config.toml
num_hidden_layers = 8
hidden_size = 128
num_attention_heads = 2
num_key_value_heads = 1
head_dim = 64
intermediate_size = 512
vocab_size = 512
hidden_act = "squared_relu"
norm = "layernorm"
norm_place = "pre"
norm_eps = 1e-05
positions = "rope"
rope_theta = 100000.0
rope_fraction = 1.0
qk_norm = true
attn_scale = 0.162
bias = "none"
tie_word_embeddings = false
parallel_block = false
extras = ["capped logits"]
init = "uniform"
init_std_qkv = 0.0487
init_std_o = 0.0605
init_std_up = 0.0697
init_std_down = 0.0697
optimizer = "muon_variant"
learning_rate = 0.00772
beta1 = 0.95
weight_decay = 0.0
lr_head = 0.00651
warmup_steps = 27
schedule = "wsd"
decay_fraction = 1.0
decay_shape = "sqrt"
final_lr_fraction = 0.0
batch_tokens = 16384
max_seq_len = 512
doc_mask = true
train_tokens = 94660000
max_steps = 5778
dataset = "wikipedia_en"
Each number is 500 + 25 x the weight over its row's rms, rounded and kept within 0 to 999. Layers, rows and columns count from 0. Numbers have three digits each. The size before them is the row's rms in percent of the matrix's.

# down: layer 4 MLP down (transposed), 512x128, rms 0.0697, rows 261-360, columns 0-63
# up: layer 4 MLP up, 512x128, rms 0.0695, rows 262-361, columns 0-63
down261 100:513510480539490536504462494498534524519471500485536526523469445477453526568498537494517477488521490489429464532531516511470468484516474519524479512499537475459469550476489474471468490468514479
up262 110:517501513477462489485489557515490496525505521538460489486533529502510508466510479481502465520485502481497539514482473536513460513528549449486494478515495482529514490522452497496510522532543509
down262 106:527521524483516511497481507496527454498527526525494495511482449525517488524492497492521486491495522511531443490492503479489514546531509496506500457546505502465488481535515470448515479469466469
up263 103:506508494435498520503505469509497488446480508466550526492453464516513576487521488468503501529500532509488527508488532509542543477521527469527500492479474557487489521481500503517481472474484537
down263 104:509547563511484475471473483505486505511446487531509489526505553499478519455510487529471477490520464542482505463460459477522468502489528539451467487467528517500566528513466494509453491513524504
up264 099:496508516536481495521547454468500515479536449531487493492476505471490427513470527457516498486499501491500477525485476518536544495511465513477527491499476496517503454536479519484495485493506527
down264 091:530434506522494501491520488495488531530518514468491489523541477524516550501532520513497499487481471476498495483475475501481482532520473505530537469485497520500490502496517503525463495516505502
up265 102:439525524494529502504485525567445512469485507522444490486529481481498473483535493496488503494497515545491519486454462505492537528494507469521513486493486508513495493515476528476473551512503496
down265 101:494491544450474521480538521486485509524486510522509513515512524472532490499479516528484475536494498524468477516526496478534526520513534483550523541550547485507486474551510546559475496493527505
up266 101:478473475491443496490460503499519525466487484530484539469484513453546490521515487468504493508532501507508510478449475477530539530499469525525503473536466508451521495451472482484480503476484465
down266 103:502538513535487501521511504500522517489477535502483471516461509545480499498497457541529542490473535489492471508532544480500509521489517460478511510503481526536461474456506496490496507489477512
up267 095:513486470494510501520527534541504497465482490491514500476477446462523493501505512493494507481501489505558535505458521465482506485514495513483456467486522507523516546476508511468484509450487486
down267 088:481518479486486503492507504490499459528521523482499461485507493512520480563504461474529502566517481517474538515506515503492494530469466536484539502534507481487472451534496513525520537457510521
up268 098:479460488499490469479550493510513517515540543494503518486532514485501504473536495460490508510464513521498487498468524487517512496505506506499464510499496509501479574459534483525480521496441492
down268 100:500454476491493515512504514529530482480525507529421519506523441524483449504537504487535495498487540518488509498513510509469499499491460471498485480507462491492474519520459522482500485544550507
up269 094:524477521530510461502485518485516541509514493469490530461499514481503482487478494507498475494482446459495520513480502521501489455494469462501558538498513484471496461469474500477514509489517494
down269 096:468529496533499477486477514494488448500465503495512466545471546481475480561536477509492499494502499587510503529500527501476487527500504521516474461508496496482513535479509489487460491527514530
up270 101:465517488521505519482524518476510478506528507535494474519520483482486557489521518499503505475454485489529479533544476517528510466510491497506489522509509482514520493490443463513501478544458483
down270 095:469510466514554502490452469482465515450483501491517498493493459503519512491517495465490533481535498490503502481474503503481516491455514522489470495488467518517516468510505530483475512538537549
up271 100:501467536527483464512512535472506521511457498477479507528480508461493486510519490461456488475479529487525505545454506527568498513522492496509520495518498516515494469507465511532479484471472535
down271 103:509497519533503520461529533515474463507464500564486528476565523528498500466501467524469510516494446475530498512483501504491469504520465476493520475485512513471497460576544525505480465495503490
up272 097:480501496474491466494474514526509487453459473466521529514425478495513532514499543542522526485478477489531529517520510511508461496507530512541515534495503532516443515534478491493545486518454466
down272 100:470506499464541492506552470542497484519490486475540524520534492491524515519498508487449461511506529546530535506471489481490510457471457483500508485476473494511500515473541510490464488548522490
up273 098:472493479488529493459525537491523561529539482511519458504529513485484531482494493508494474548487500522491498484534527534464507513504493564496517487475484497501455537484467519479483479534481508
down273 098:537527513466443518527483490513468502495501518469501480485487524504517497495522512493484510474514541459500531450534469496499464471512495529522452516496452494483492491521539540510478484494527522
up274 106:510477500508480515498483518514535545485482522544484492526515473497477510483479501472491521481491495542477489491484484471549502514480511530516490528453470480489465487496521513485493530489529529
down274 101:502496488521493510476514493502545528486568461528454491531509535508475548462516503513499527507509495460516488505520473513501465542544460487494514506512516465491485490499514514508520491515465462
up275 104:513457510499500495492516515502522526485498500545487489500456538440512452507508478492473498508488486530523471517470479524529507494505491466552510429524475476491523482473463521509472530542518543
down275 100:516520546475503554506513513496465494524498534479508505467503463490424527451507508551517490500528539558466494509528469488464481493496512513531513483513517544541489515501495504528451464526526466
up276 100:500495495505534481523487514499492527418514491483475493531517461476505519481489519449520507535472517472495472542515499517517517546529489473518470460483523497492482494510527510506540508524449528
down276 098:544522497502465500467494492498514465533487550522528520477504534504505498537526476504487508460501510485486525502490511517469488480480477550534505549474505479484495487489528510501452473471523513
up277 112:525504523503494515490446517491469527541502506491560514482539508474508452479507453494486459489551487479514512505573491543473476525479463505491501490490517523492505540495523504477499490468520487
down277 109:507526517515505514502527484483488512513487519496530478492499521490507476475507519465442481477505433452499506516499490482541495510540518547481531507541518487463515505501451529516459469506495472
up278 098:464540491496463449528494484524501510504531465529488506517488480477498509475485535494554540489525472517512459511485478507513454505542473498482574467520452514521478459532511521494505496498530502
down278 095:525510501529509522495481481482456509468536481494541514446523526515525543509515486437547477463509545476447530477498502533527510470507524514512477501498537508484504484506466480512494490474544466
up279 100:479486522526478492493515535509520472487510511530484534488467504530486519531482471505488500547529512503498484459459478496465509551542480529473485491524486512486502555466486510509514496470476484
down279 104:479534510540496506506472533459527481484475535524451493498504522492534514505511475501519484551495489506499487518518510470519504514492462513491486510506500495505476496509542470508477536532493475
up280 101:526484525480478520484495473457468487505465524529507523515495467510477491479468487514456509456516471537460516526518539458501488535502537521501518501557494496474494470501471500459490509495500488
down280 098:485500514514527468538529486502538517549522503534487482488508493515486482503512524499514508513509449482526513494467499485503538503488482485566536515492493494504479553522523500454448467503478508
up281 100:484488490519510542523489525491472451500525482492505508520487496488452468552457508494502506481503542481479484514508512476492502523517494474487503507499517487501501513525510551482503489531518475
down281 098:515512470460459465509511503513545504508495493478474538515521468498511477502545539523495495491490480473511461486492495520525485443508505535534514479516463487498440510459472474476477505509512504
up282 093:462477495548511494505504503542499496470512476551513520474521523491511531482551467467464528521540508496461474481471479482515494502499514500529484518450478527496551512548489539467487487518561499
down282 100:477467470540509469526457485513496536515471514513490500512531502503494490510488508529510465507495497451499452505473469526485489523461503498517535441518516490484485519479514487479493509465479491
up283 100:514520535483508498463515501544551499481531445549455476541481423496495485535476531498481531514495456492544517510488486504479524494479494511506549485538466488498519526497527476506511528527484474
down283 097:465490503501522505514447496472494537533493498463526501482521506507476499459529498472469413483457503518474460482538563495535485500512527505523442549495488507495537483490513554530497487471483489
up284 094:487464475503497512478498482508524522463452489497523515452453510474488538486508516500494484498475450518561539508542504460489523516464482512487471483511523496486494475489511483467516523497521500
down284 098:481513486501538463489494501511496502482534491474471490532470531529515514526511514478487508489480532479458465503488498507563468471486493478512533510509500558505461484512523515508445456526507476
up285 112:520487489476536500519500521511477481508481529554519520451501542484475515536544489547480520533504476455478537510509528513505523478529524523506473537490488517501484513550511513490502474509526521
down285 107:524511498485477523498525477514485516523476470523458505522488511439466555499499516469529474473534506486473487498502485480458537448501552457515475494508501522473466506501512478508503483539504476
up286 088:483527498501461477467474517518479521521483472515479504529501530526563500494480476510500504425514518498483511490483457556509519461523476471499494508485477492488484508558488521473520514474509489
down286 098:479498498534478494527440498495496490476518485467502510474492483518526487473538504456502487495497517484509507466478475529481501533493500506565504512482450508538493475512506525498504492537478531
up287 093:457495515481502479509513540531473510529494466487483517487517526444488516527476497557524475480526493481508483471505550520482481544470493513502561503512490495518522530484512517491485468471509546
down287 102:510519477494489548494499505530526515478526498486497500539498455534489528498490488508451474545506517486565478509543522456505484520557504466489489516513528451500507499495481517461512513521476495
up288 102:509521472519533502506415491495493502505497475500501473522502472465473485483572488505534490494515510497504484477505473492545488466508490521459495470457468516489491508528444484529494474511500468
down288 100:452487546486513486504529546546473487539477554514450504497509512488486489513496523486511506448531468534512519494505535486480469502473472519531527506492508479470480494513475534502493523455534514
up289 098:504465476518523456475497562517540463470510500494494473532507465512506478540548516513478533487466498485472480523478518524498497458471519495511523494490527441472464527478537457555495505479536506
down289 100:478470499518517521519495412515483511493526541508461489518482463515522450494486517463486531475509491483531500512498513534524471492533477480512478505538484478538512478502499514467501520509489479
up290 099:512522467479544475491488496560503514498497492500559485507500492466481502483461465503491539516475476540527519491478514475480486539510531453506511496520479516468487475508511519500486512518490514
down290 100:501461505472506542497521541481488516487526514470480494535540482493478495507487510523495479494511500471470475533513479461509488516502466480501457502475515498506546491517531510573531493464472470
up291 109:519532513496482535524498522466524500454485482524504512559511530519514502480521489495521551479434476469492492497505484489533487468517520479495527490511503468529467488490535512478524506454551515
down291 101:487490466524513464512515548480483545522508534472521499499494491474506482542530481501506512482510495464527534512524516521484495502473503490496461475518472456472513503493509518499518485548443497
up292 092:474463495489465501482498486533528516534502501445554518489519505487507545550494513535494538480504499547500516490521494446467500502439479478501481502538546527532486504496479497512465472501484511
down292 094:474526497479488493512520545494477446461457480517465485489454511522489458510520500478507499489515479506478531524507531550505519518484527517538506509522486512499543454534525501500517569539523482
up293 103:515491536439516499493483539527478531492460471527495545503514516444464495513501553553523515536505519487539521486495488497503541469513506520463533501462471486493495508491513504504506521465533518
down293 098:502495469549498510520512490524551497496542538488482494522497474537488487483501504506502481491460497533474514509503494498517438495468506453486509519541510531556504496536496505474499473487507457
up294 104:486509495504499526519543544510494474520522510468503517472479519464461463490506463521490479492496490495538466505499458458492514497458487492465531495510512513469544489520504521519492544516537492
down294 103:476496517496473521505468503509469492469491478526517499498519490495506516468513505492512498508505527504454506504537495528533505477490503536543480497480515486520477453516487460486524462493469544
up295 108:484482542489504564495520527448502525520505491499492545520511496493503477507522504501525492493455436519490555497518513470496496488492512484474516479452496509542511511492520459484509533506509511
down295 104:553507470510452488532467504492526509508484481535470520516549517515480510451477499504571496510480491464469514486528538488494507513508514524550482476501478528466500505536473513494512436478497485
up296 094:471509506509480475460492471471480500472455474506488502500487496518505480456509486532487465456519456465481507510518509523487499526518468496473496512503490497496495461519557534517468485509515520
down296 096:500530476486497499503527518542490514478504535507516489493475514502516543520532503440517507491483511545463511544495531465489514457490517545519496490449527547452506507508476526507477496525461537
up297 094:530495461509482470508479509453509519548499478505527515523544490506492502498509484516453513525447473528500448469492457532501499520509498501439538472502476451489470484507501504498515474446468512
down297 096:504510502498492526468498490526514491494494508497552471518467526453542482436439513486515478489523531498483483513489485462501530499475527501472485517523506555511470461484557491531477520509480521
up298 110:511511502548477561432484550518527445531520497488510488508479485491491536495525526464532499460507512513483503498525505474476515493523505496460551486506468541526485515477438524469514480471509505
down298 104:497460499507461527519502474472507483515522497548510507486554516484499494533496491503475531517502518484506516476563464504512518463525519515538520461538493529479532493514525531487502506494515493
up299 098:568470520542512480494472510492495509484437506497480457487489500511476500518513503507506487527527471505538476517508531499460471521529509510494470476465501517469499476514510487470518500487480493
down299 095:478510482527456536490514438503517485492507442518541498537491493470501471530520486487513515485480478510480520509526526524505478527510501481505471535440477514491481519466484506514505493516516549
up300 092:516542538501527519478476499499482556472476564507491471468516506522503488456533505492502489474484526490465544465500460501455513519508480479562493542506468521504475509498498520509518470524478496
down300 093:518487519537496533475483497492527510470468498483482543493508548523524521508468505465531502488519510498513466511522540537454490490516484529492500466529492507504492516520506490470505525511478469
up301 110:501522430518495540509463509516467530481514526489487501536519543496506470491507506500543471497467525535484496484481469555508529524493516459494473486498500503518485505537495512480500528479502469
down301 105:475479521495508481490545520446526487519516495492508517427513515478497513499473474511519503491509505520537469524479496494495495543527502461468482484547520476517471467484492506489530486522465543
up302 092:475498515471557482512530473493562485481512514479483443491546506499533488497491542546483488474513490482523537518477504487529500518507492479511468515465512507490495496505529525509485533470522463
down302 093:510480512490485521469484521486471505498479525499527515484457475494533537519506503502512469483553545540429498512479495508506500459490489545502520517500512460455489516501480461536501464517522510
up303 088:486514476509489514493507505539449459490524540515500497487465493490494497505522562453517512491470466502512480520524492500530519526460477462476468526490507495503441540516482519488518505504528528
down303 091:505500527509517487541463476480537511529466482502487519520521471495468514501502487502479524475513500513510524475512492503484461518487474502514482438500523497519478502502498533505492464517513457
up304 090:483497510511482476502488532477504463479456476521468536532492496506480477453476508506533499500456528472446495533493514513480476470500510498522501499469501507512497485503482516483473465503540470
down304 090:481491488496502466474483468533495523490511522496503442500505516460515512540561536466518516505516442533544524442451474478505506543515499504489473501507492478498503509503490511558502502506503455
up305 104:500458475520471520515522486486522501479479471490465493546492537472462489443513501507450512508509535442509557480538463461476499500536487448493481447519459475495505492512488530488457507520549495
down305 098:468555505534502499535468529489494509488525474479482518473467467485475534488492490483485476522503475472480477509474512513495553481498503502488498503491537520467474472562516503471495499491439508
up306 103:502503498496509517511516484519478480465512473501462485524510556470503481482528472484499459472536469501512509529479522537498489513523526488481483492530487477526500538458475526477487490473461519
down306 101:498485508475506525458479515482541509556498505465473486499526453494460449515468497520493485483423541512506501453550499527457473486483486512506482506511507500465492511527540483539518492524516506
up307 094:466511496515491520512459540489505500457556524503485507499465474504500503501512539455517487531466464514501509467460559483532490519485515461476506475482472486523502526511497517515501491535527509
down307 095:548506512529498430498485496532509480545453525501487505526542519507500475519517493539469525509490504483521521498565472461441472505479489504518491559490532546509494481495491508491515474471493517
up308 102:499512485479477499521502456474527499451497512462523549528571533466515478484479492533480497541497471498475530489512520426500488511501525516515478512488491469463534522547509509492472508484477503
down308 098:510477461525489514507488487512516491527510507486558488466524501526492552553489510451495504514484489472514503493489502502478470489511468509546494521524461512496443518487483486495510525542452511
up309 101:466540482533484500518467519538521499496509466485547457489526500504512551495522510537492447515557523496486446513520489525510510518519497505488482508506514517501523458530462470478465515516498517
down309 099:512511460465489495457499514489533486471518541502454547502482477504466521493478567509470510522468463508519515463511488455482500506489495487500495512530491483519506508497537523478515505476480448
up310 099:495495513514486522520550486498521523461558526531469541441475541501459505541528448502490515488490491519513480451503526493483438480502543519479505508526505461490505499495470482517490502497510505
down310 095:461497487479527497492488492494518516502503529486502484515551460484505514489450506530463513483491466467449486528441512495503493526491465479543482495484496524553490516489540534464514500494463507
up311 092:454514466516521505514490482532504519513517449491535522449505492428511462487504582506477537490513469500537498478491505500508523460520525479530518465539521456508524430539516497501477483515478503
down311 096:534526521497510526524500515506505435485477559474507479503477501546492520472492490527502472518468482504497528505523504505484486486520508499511462517499499530504454518501485493482497522510554539
up312 093:506467477468513471506505512497515508474483484489478546521478549517497491463523450510492506494490470505501468462539525525500530477456441488512479476475498505525501478484523505524503480476479517
down312 099:496476541530532533486487488493514519501518491468518471543495487520506523482462467487513513490498486509521495496470472496499450504488522522469513490493500545463535489498474477493517495471502503
up313 096:499480479444495522503536506491527532493499476474566469533496465502475517483465525497447490502485495519494497505523512527501510509498491522464477481462511457535501518484532525547503524479497479
down313 101:487506496498495509537550534514476486485507513535484507504520477462532469481473498527512505462524515486533481509540523531473491455509508519467524460537475505485485496490515484467536553505497471
up314 098:456504539496506511463480508524473479483527486496479475483503464537491459467486484467487523470482520450509507496502512520468493490469487531500489483461525501474559480461482522467485489513510550
down314 104:478517486517522529500519504507528509511454516513493484528466541502502497482442521489504530484501518511514528497537483504513509518518473476449526528489487465483517486488538505520459501488502538
up315 098:538470504515513487468474483510471472498527479541494506467535456483532508491489499456524529536503483482477474505509484528521507453476458485543509500509458516486540477492522519513486490492510520
down315 106:483507511473510463504481491479526501484432490504498501497519495512540558468497530520512484513488453543525517446443474480482478481489498517470474505497509478497480518534480490485527506478470505
up316 100:527461525529489562516479504482471476520510458505512491553507533467510495485519548525534529512521478472486565514531502493490486527468467505528502483522489563498507488496450541522498476486479509
down316 103:493520492469511446483542508515526481486504483486495497484492517516525470522506499489447508520514508501515492513464508547500498466548506494500511504512477442477494505557547487489480502474516521
up317 117:472504528519511502505509514553507513493444545485514490534505501493498483510484563516508513482477510490472513503539528495495495440487502523519515532518492497521483527491514489507479469510510467
down317 107:480482447453501507517488503495493481465518501512478528463510447483447537508492494488523484534505561487533487472493468524489499506507510524501531511519504560521483509474467508554460535493515463
up318 090:482469482522509509510509502504514478536518519456442460519505534489508536494502512502509559504459474524529501475509543461502482492495497467502494490536466497512483470511474492476522530493467505
down318 096:501513466513507475513516528490466544507482454511516526457448504498529510463545498463535518517505480525490522470462452507504490516466516517487505490471484474473534479491530509511475531516505457
up319 091:514503491494496508495499494516455515482533511485493494487468521541517495522541504476465471482495514532501515489517502504480513490498474469528500476464483509508483483533499529477525520486506519
down319 096:515486506508489511537524510487514488545485482499468494542491509469472467463519472525537496497512505432494520478545454530494468510485520492474515494514540464505526505487529452548484478532527554
up320 087:486514453462510489498500538529503496506525541514456518536515478510490479516476481505523494477448482509538504500476489506490517501522501521522485482500529469531464511536512522467504518460540488
down320 095:536537470480454503490542494469509479506503498461518505573535517474464517558481506504523499486468499504444509526488505480507500472524499529456480508476480499500494486503547490527481450493482511
up321 105:484471457510537531494508503514504508523507523465487502513483524461509476478503474494520505535531493496479503523507464486527529498502488506500465421517561487455421527528509482496530487522536504
down321 098:487504499507481494547467503484476526508515519526531521489531453487492501534498525467521512478518525488538483513492516504552483442557519521529496554488483509465523502472490516466495513490487476
up322 101:491511519563514497476486522514516473446455509483514504484528538484515487518524514513499472506477469528466499477535489457497545489524474485479499508502545506536468524528505539524491481481548436
down322 101:514526457456498509476463491481517491517519454467470545503491504499515505509485481520472497497476479476495471501482515471528483479483522463504498480517501464515544495466489486452524523468517522
up323 104:515504539499509554503469497497466556504506488463470519463427531489498497541510506510512512502538498509482516512487454523499481515487445491555477493517525468468526511468486529511482489509524521
down323 104:502504473500479450525530514514507514526533501506523506506540516474502507482466485495489444478448498507553486483498524466478523461467534485460506508489495538496507491511505509468502489461487521
up324 106:473545480500510470487488481487500488540524529468520474501524495516494512473516488477469542511497469504475498533476506500553462487520497508492493527529500467487482522476507521517461482518496508
down324 102:512489534509492499481486517485491490546490471513498511464486462467474499515462493498462530491480537526506519465450509503481513497466477494554513467477474499531475486492437521468495490480504470
up325 100:498480502475497544514537478505548488490502459491482512493474505527481472539557479509468524484517503526543471473468461489512486508492468483498491446477546512485471573497555504515498495460518502
down325 097:545450479511496476506487499479495530490463556507525481467482508462494526491486519428521519487481481489489504500494470517478469515496478483521484524502436522532477484495491526531485483507513498
up326 095:512483470469480516482498505460555517507480486520507509513519511493492474476480506533542471505483467528518504488482493490484503557477497502525482465505496501467546459542512464416507466469449509
down326 090:502478515486477513498509523470456451433517527519513490487507419478499529514504500472492521501497481486481515477502480448528530476507506492490525473506494502522509515465480521526471513531545519
up327 088:513433479494465517433474465473521503507487481518462488518519517475490464549558490512503489523487541480504529499481467456501504521543482487494483491485508525462518503481502491512478532484513507
down327 096:475500517449497525491510493536518472474510504528516505544539484485515471492463560511515516469511505529487496511526505501490442455533473465512514500480471488523509452489524482509467496495482487
up328 103:540500474528521518465476462542483480499472525536488474503517538513528538491520528505479515526514501534468476477513531480476489516520537494543540462461485483462480517488511515505534504513496498
down328 103:533499466526504480462536494490502499489436487470513529513529475511499443487479448544498514500456539459514502494492530490515532519479478497487501499476511513443507501497520492552517507540470514
up329 094:500510481466524528520516525517531491491465512531513507520435481523528504530519502467511485476484478518474477495536497534518469493500515503527531529480532445485496520510497520495478470491487465
down329 093:478546506540482528503517470474427476524486473507450492498496454496514480506494494492489465524495503468496517542489535523478595508512472546485469511513496499540445504479492486504487543509495501
up330 097:484516517526505504469451481501486530525518500555500468515509523514536496446499498492510495480458495463525498495453494536493472463542524491500535498538548490514483517499516515491484549460456538
down330 099:522489459538474514454452547496514518476540512487515508462491516536524497561468512478422484464514489510460547507534477462502526488487520506518474486518482533509520534507514476521499450462493525
up331 105:537509516514510483508558477511506493475509498487518511550512489449508528533509499450479504507494469479507476505519519473435511531479522523546464510534533462511512530501479468510486495448488505
down331 103:499462506506515477463489494439474505496525524533499501489543532510493487452537541502516527490496490534491475523519526541500480547522526517474450509493496521467513481540543471475534495485481495
up332 100:504492524512484536493478483529496460499514501532529464496492516487499542507561515534506493510474503539492497498509459480536482506472540492475487483527504510461487517461561494500516495500503470
down332 097:511526500491556475496472494495486504504470512451509509478498449499552505515471488502491473493544459488489500460506474508450470503523495518576505547464510481514530517538447487501514486497495526
up333 099:559496481496474495464559535517488507484501550480491437517466505510507513468504493520451485469508502541425464487539472512515536504490472517518489514534459479480495543510493505523501512521525526
down333 098:490514520523454510493475468480462513497533501506518527507490505497475519499508507518541486506515456474527524515491511522505503508532555475445495476503521514508479458497467476508535510493520472
up334 091:515490488484521493483524466485486487541519499476515478474492516483501516473513494490486484529514490553480477507497475484487537488458497522534503483488535554473477502531463555521467489485461531
down334 099:476552493511469482494490522510511486458476532526529521557516494464500482528457511516509496525466500486540525480509511499481531544521479460440502470495516499512496481465467498508550525478513497
up335 100:523481527455481527519469526528528507463543519476495505460492468537555449480510507485518506517506529517474521467502466505526492468527521518533489524456486490524484484509519523485503491515529490
down335 097:506505500486472490519547505474498488508489536460480474476515489447493476470464503499489454466498485493500465481521498471485548468512493498479543469524465497484568488562503492515479538515529511
up336 097:483514477496451507480495505532462503538528509522476507508541503527478462487483538525472513526483519485492469519559519507460490517514478503502519529521541511509498502473464484509455491504508533
down336 099:509486475511491472511469517511498508459464455507535489503526519512496526532479536459547474536485462494501514502469474495514552468487522519516485466524463505481515514520521496528490487503479516
up337 104:521489465471481510468511545503508494506495508488457500449517498525567504491520479466500474526526473455475475503482477515542509464533459461500516470497462491517478509517503490541512440527521502
down337 095:502469511501567515454518465486528460531492490530480488546500538515509483447548489533512509493462494542545540484511452491468444530514485499539483519459474496497525488516535476450512527474487499
up338 108:552489471464483503508502522501519486485444493501503512503456461503459507502496490508516485470506446457451518497546520465476478501478502533466466499484498470507496513531498526483500515482550491
down338 106:497493499512515502459536529469523497468474560525498487492486508492472561514487481465457466507505515535534476505475504520520452497527501517525509469500544514499481502508535484539498493477478487
up339 097:502472477486479527533504521536537552508528480507466511535532509520477486446511500533504467506540505477529509531474500525485499510512489477519519517526509500495469504484525522517468489510499482
down339 101:493500528501505516454447498553516473501521472513492484492466509509517500489494533463454556500490537472488515448479502533493481503483527529512489493525508527569483511484518481486540532514511537
up340 107:502529526486474517516486536547506521507479506536501526457505496503458540514497482507521473465515484474495497493532512497487513499524500499546504475488533492463497463467513466477508519541501464
down340 104:517493490495488502531495467482516533485495522502533513513455520493444529470504494491509491497490495499458462483495531518518537477534506495514531529502446533512497505520490490532524502490482531
up341 095:486510492507498499512489461509458493489521490481510537521494519477451527507508508505444480479483474521478435459451538502527503492520549478511516485477481514475483498501513501518536496547482504
down341 091:533478520491474534495531513487531540501498493495486513470473485500523492493493504510488527499504498468498507482524476506478460507519437517489505480535518507489536473504481495499483503492476528
up342 098:536452472439511547526509551473503507505511497494489559504531510526503518492511485479503499511511506498540547525493497528501477456489542534492506479490493505525493513522457524511461546525522484
down342 097:518519507502495487499464470548540510494519472516493494526508518513541471511521524528512561493467532509506451485510484501506460490538502527507519521467526463528505482564522469501496490449444491
up343 100:499506491518485481506504504525518550467524535502480504493513526502535529463512521497467469544478519536530510535489502488478466488476482487493544471464483457494543449495479522502479484494493439
down343 093:483446530515514466534506461490496465462510492529492525518523511478476465533482522518474482452506475511456526480522519467480493534472538512490461477484536475513506515490510497491507499501511499
up344 103:456493494509524492515505519524465472452518571489530479548467471548510558472504549490513536469500494518547465506526519483457486555492450513493466501524493474494505530465499492496511503502494514
down344 101:529516477474479525524453500496514487492548481485492474474515484511472525482488505539488519494521483527494479486496423507499498517538472542570471529539487506520486509523543504492491520488513492
up345 096:503487519495508527544510580481517511513509477552494494443540506490486487488510483552497507511460519464478485462530490505498494508482496475441522513478521499476503461524490487455482496509523520
down345 100:497503515446492452530466478555484470532509515459506483503502473480516486487532467472509517491507487513466518491532512466495507516501532539536486490503538529508527496509504498499498511519502480
up346 107:479538478492502516520505475559527492525517501473505471447527469436537497522512521478515522468516512528473472524468503484572525518524464531514516494517517493479487540464477527473488518480496503
down346 099:485511511499456543546472541477464492505493546509528526490504513502489513506517479514539492467513515461513529478511511501501472522504495503473527492485489464500490514529509512521515489544482521
up347 107:472470516480513502529521489473505469475493510512510503487470479518509536550521504467479516520493472489532466478484486490504524453508489504547508504486456501523509489525499510472528480412530459
down347 102:500466531476515486468533495508521545487510469512504498492523534502509471487525522524467467485468503487492500529498508489495436524574537505495516481486536504478497515510539479499522498531494487
up348 093:513503537487495546485474525530453493509502502516490516521491541517467533488445474514503509500554489528472511489488534534438499495482505471498469461524477528529500496469502445473505487490495464
down348 100:465534496522439498492445490506527482480494520495515531467522523523463433505497506499533483529492528455562548494493473522512515488467524486438513487521548531497534521483486486476479518543489503
up349 100:512477527470477575505495509497474512488520462482509501505486431506525482493483479462521484462511547515479499490499500543476503505442515531474518511510537488496506505505536524548475463502498462
down349 101:500502492461548473518509527491525521479550510524466509514470486497493490504504525541492479519458490506481502496547548475513482528560532447464484491539500512527504531508493502445484520513513508
up350 094:562513490476498489472474483523524471463501508494528489512522499485506509498514440432476491503547478512485479493472493506508481525520504549505526476505496498441463495518481493489480512528493545
down350 097:468492464528478481532522506480491538484513469475463479471473501475509530521461521550495491496471510477507493466489497480464500492469516515503508509546540514499462521477467454486509507435516477
up351 099:488516480483517498474472501503497510513479547481528442475501516475508496509451497514474500479528501478490494516498523518460470523518496510486516479511510477490516461486532545480521490472455469
down351 102:544464497535521511488473513442491512501486482499516514476526530491487496539508449489486476497503500481510482485526496503483491504478492525518536523537506535476512530541488523540524559498489512
up352 098:492492500517532495509502478505467473512515519515505501488470470492496488468464472492531493523502501493494513496521499496483480521444550542458499546497481488475462510508475477532484463475456523
down352 097:494521537475524511532529510529507514560534493515483469499520490485496506500563507496474525597490478440479503488506471499522502530508505504523476515506499492518507499539501489453483507490490535
up353 105:433498458511522501522514490512496507513503496488460495471462539501524479461517486562510469469508529503475493507494492518504502514490485474512521489469450509491514496548463484501486526502518507
down353 104:494539510510500484501508528486511518499471516473517457519487503543499571467522479508508497518511473469518493487523545469524491492492492527531499498522520502500484455482448500507479464492479523
up354 095:433513487536467504500471508473540488463501458501517463507525500461451494488490498485498484457497521472496533538497461503506487528498489541524522511520485512522542492486466504512463499456452521
down354 100:511473494457483499556530549452485477540520486485535523521478483498520523503508461516480508514476469482504501532514511498497486545499482476532518457551518474440451477482514530525519503523499511
up355 110:441505529549483492495508455495495513516493531533460503525487497492497455468486486527560505532485547516519498507563509453463472532495498504549457476478494470513508544544507510450499494517493494
down355 108:491513516519511512500509486462513475544471526516534499487524500489498515465514494531420517504494471493539441524469522477534478502450497505467504483503498471496508432502495481511509482481525492
up356 105:532504532507514504518478512515530454474505492518534518513528450511493519477523444457464516480466521484477503512440473503508463492516480465499531516525511479522481506513520538474504491500510550
down356 107:506478526484473492526537524489485519485480508514520507514513503468504517524513521490511522523525551489546520485529462523514452446517533481468527466463467503481504475491501476455469516489488550
up357 099:500488530431501489474507496501507491481495564503491478531514518552490523525501514504490492540503539502526503514519537506537519474512474506504471472489469479480505537497490496471494492506534517
down357 104:525475524515516477482493503539468516492498490510526492480481528457516466524500538483496506484529496510538505473482482490483524498516498455507517451528444479534527507471535497501508501488483531
up358 093:493507506535465497457521521478464512459470512470463519532556507533495495515455528467512520467501490472485479485506477520503484516538522506546476518471504517475544536501470505532481526503476473
down358 098:501492493504518486518489543451538467526575528504560491454520511496537485502537475509475513517474498563515531484485487523531464495503491515461479481510505521512491498548495491475513486533516508
up359 090:495486470541501537527518503499492531488461533481502510488484486472493502510465456506493464408521491528498546519500493488505506546486499482490481466509484520491524515498485503482471471537485495
down359 094:498474514460471510459494479503548544485515484493497529496514542515498522491475514469434495527481494455491467510507503461527471530456507468478501564483497499530535496493535498516507546484480490
up360 107:443513464448517530500504511479494486447507522500463553521521508487509462493525474533512533551512469489521519450534537489514453487551484517501537483528483504531518477491499519446521555514503473
down360 104:522485527548496515511524508495468517471466464521516488459500508526542546515523520483475430440503497472513454515471532479516522528479495507533502498495529482504508510536503517521488500547500522
up361 103:528510487542538528530458534502489502492515493534495502493439477466507534531483480513492486499502503479534507518500505422526522459480513514524506492519529488495480528510537524438519485444496490